{"num_hidden_layers": 16, "hidden_size": 128, "num_attention_heads": 4, "num_key_value_heads": 4, "head_dim": 32, "intermediate_size": 512, "vocab_size": 2883, "hidden_act": "relu", "norm": "layernorm", "norm_place": "pre", "norm_eps": 1e-06, "positions": "rope", "rope_theta": 10000.0, "rope_fraction": 1.0, "qk_norm": false, "attn_scale": 0.177, "bias": "all", "tie_word_embeddings": true, "parallel_block": false, "init": "normal", "init_std_qkv": 0.0442, "init_std_o": 0.00783, "init_std_up": 0.0442, "init_std_down": 0.00783, "optimizer": "muon_variant", "learning_rate": 0.00351, "beta1": 0.9, "weight_decay": 0.013, "lr_head": 0.0106, "warmup_steps": 200, "schedule": "wsd", "decay_fraction": 0.664, "decay_shape": "linear", "final_lr_fraction": 0.05, "batch_tokens": 16384, "max_seq_len": 256, "doc_mask": true, "train_tokens": 206600000, "max_steps": 12610, "dataset": "wikipedia_en"}
Each number is 128 + 32 x the weight over its row's rms, rounded and kept within 0 to 255. Layers, rows and columns count from 0. The size above them is the row's rms in percent of the matrix's.

# layer 12 MLP up, 512x128, rms 0.199, rows 344-349, columns 0-127
size [101  89 102 110 104  98]
[[123 131 173 131 100 107 140 145 199 104 120 103 101 163 181 103  77 207 128 122 117 151 180 212 152 168 114 202 105  86 160 147  71 139 171 147 121 135 108 113 142 140 132 112 168 109 119 116 106 178  84 118 197 117 100 135 110 140 144 128 115 112  88  84 112  81 217  93 160 116 102 122 122 109 125 102 141  99 139 108 137 126 103 128 145 120 109 175 103 129 135  79 167  80 119 164  70  90 137 117 149 110 186 108 125 166 132 150  71 161 108 130 130 175 136  86 115 140 125  97 133 127 105  94 100  94 203  89]
 [114 161 148 113 113  87 144 127 122 181  87 109 128 163 145 162 177 159  97 124 107  95 109 186 122 100 178 137  99 143 159 169  71 128 153 143 113 170 126  99 159 141 157 186  99 156  79 135 129 121 122 161 176  83  93 151 132 136 128 123 143  70 152  74 158 154  86 153 168 134  80 106  99 130 134 108 121 103  74 166 145 142  10 143 115 164 103 113 149 110 140 112 152 140 145 125  87 101 152 110 166 103 110 100 107  42 192 166  92 100 172 105 111  87 105 134 124 101 129 123 109 159 206 121 100 164 145 154]
 [108 168  89 142 142  86 179 131 103 100 143 116  96 155 104 140 125 194 179 119 115 131 134 113 173  71 124 232 143 112 153 105 160 146 120 115 144 115 226  92 183 163 104 144 141 134 131 174 104  97  92 147  99 124 147  97  84 154 148 185 136 138  98  87 129  98  93 133 133 178 166 107 194 186  61 133 102 118  94 135  90 106 150 150 168 169  95 130 108 135 132 113  82 113 178  76 132 185 168  79 111 129 132  94 136 122 114 106 140  98 140 112 143 116 105 149 148  95  97  98 137 135 100  84 100 170 128  97]
 [114 169 185 137 130 139 150 116 116 122 141 133 119 162  88 135 190 179 120 100 104  91  84  92 173  94 180 160  87  73 129  88 101 139 126 128 169 112  98 112  94 106 169 162  76 170  91 144 160 176 183 113 106 146 110 148 115  45 101  95  55 128 164 121 129 145 175 131 133 115  99 146 156 164 148 130 187  94  76 158 146 185 176 108 136 147 144 189 114 129 166 144 103 121 117 128  90  79 122  98 114 132 104  91 114 113 115 112 146 122 127 110 119  65 127 103 107 130 118 143 203 164 141 124  89 138 165  52]
 [115 129 128 141 141 146 150 185 120 103 125 122  92 125 114 168 141 100 196 143 132 180 144 126 181 106 100 206 143 111 115  80 139 132 128  98 129 159  87  65 172 169 169 143  99  95 178  87 148 168  87  93  93  84 125  77 115 151  90  88 101 114 116  86 126 109  82 145 132 140  95 132 153  68 139 109 157 147 172 146  99 143 110 158 193 121  57 141 171 180 163 165 166 141 170 141 121  91 158  96 121 131 115 150 112  77 137 101  63 153  90 174 133 126  94 178 119 131 111 178 115 161 129 105  66 133 161 120]
 [121 106 149 114 109 124 170  91 132  89 102 158 196 123 153 149 104 154  63  82 175 111 196 141  76 145 161 160 140  84 109 101 163 145  95 144 162 162 125 151 121  59 150 123 159 140 144 111  81 108 190 202 147 187 139 166 166  98 110 131 138 148 118 145 138 125  93 129  52 120 122 172 103 126  92 114 147 109 120 102 129  98 129  61 102 132 124 100 132  87  83 162  73  93 133 125 114 143 112 114  87 137 114 167 109 137  97  77 110 162 104 118 192 189 120 149 185  99  98 198 148 139 135 149 168 119 149 141]]
# layer 12 MLP down (transposed), 512x128, rms 0.204, rows 344-348, columns 0-127
size [101  87  97 120 111]
[[138 102 113 159 109 145 126 147 187  78 195 156 136  91  88 119 159 106 105 106 125  87 117  97 176 143 143 125 172 130 122 116  98 132  83 195 127  89  85 124 142 128 120  79  93 129 160 113 139 106 139 158 186 138 176  84 150 131 156 131  85  76 135 116 170 118  88 197 157  45 142 128 116 106 134 177  99 172 139 133 146 130 116 175 150 111 130 150 139 120 116  90 178 138  40 111 183 131 100 131 107 143  73  81 115 126 157 121 119 179 144 134 106 197 170 144 143 150 118  96  96 151 154 106 128 149  62  70]
 [134  63  92  93 138 169 142  94 138 122 147 118 140 106 146 125 135 129 146 131 108 182 171 132 175 128 114 136  98 163  81  81 126 100  73 136 103 131 121 167 168 115 104  64 162 123 147 153  95 129 165 149 235 106 135 114 117 141  77 136  71  99 126 165 127 135 133 118 148  79 152 166 101 166 117 223  70 164 201 143  94  89 126 152 148 112  63 165 128 124 102  88 123 144 181 149 155  72 163 123  90 109 128 100  99 130  99 136 141 138 107 168 155 151 172  95 128 103 140 106 133  74 166  84 160 113 113 122]
 [177  98 141 114 104 127 171 114 131 120 149  81 173 152 100  92 102  96  95 123 157 103 127  96 101  75 165  47 117  94 102 187 136 140 177 115 181 134  97 127 124 172 115 126 121 149  82 168 131 162 156 122  88 187 100 168 118 136 124  83 119 123 119 117 128 157 191 151 124  41 115 104 103  63 181 102 208 196 127 135 186 141 114 162  88 125 141 102 168  96  85  78 111  99 150 124 125 130 127 181 140 134  74 111 166 157 142 140 155 136 118 147 125 115 121 144 102 126 177 163 157 123  92 122 148 115 160  78]
 [101 125 133  92 121 102 108 101 113 129  74 139 125 162 206 171 133 119 151 131 138 114  89 159 163 100  74 181 119 201 128 116 128 155 146 176 179 158 131 106 144 187 118 166  81 112 193  86 142 114 139  63 101 110 138  93  98 111  87 119 125 159 147 147 159 125 120  96 122  84  66 119  99 131 108 130 162  88 171 182 146 112 115 135 153  80 103 100 121 104 113 123 142 133 154 126  79  87 110 125 227  75 113 116 117 132 201 146 107 142 166 149 171  92  67 118 146 112 163 125 145 192 126 140 128 111 166  98]
 [108 127 148 117 119  96 139 140 166 115 102 143  94 118  98 103 117 154 110  96 171 107 147  34 187 172  85 128  91 157 166 191 151 142 125 132 141 143 152 156 125 129 117 188 143 168 129 134 146 116 129  93 167 142  98 105 148  98 186 141 110 126 112 147 178 161 135 173 100 119 116  95  93 114 137 175 162 111 120  52 111  89 143 133 113 101 202 165 142 107 152 106 122  56 119 153  89 110 161 181 124 155  97  91 159 130 162 142 133  81 160  35 131  54 139 137 172 154 121 141 100  87  80 118 146 152  79 112]]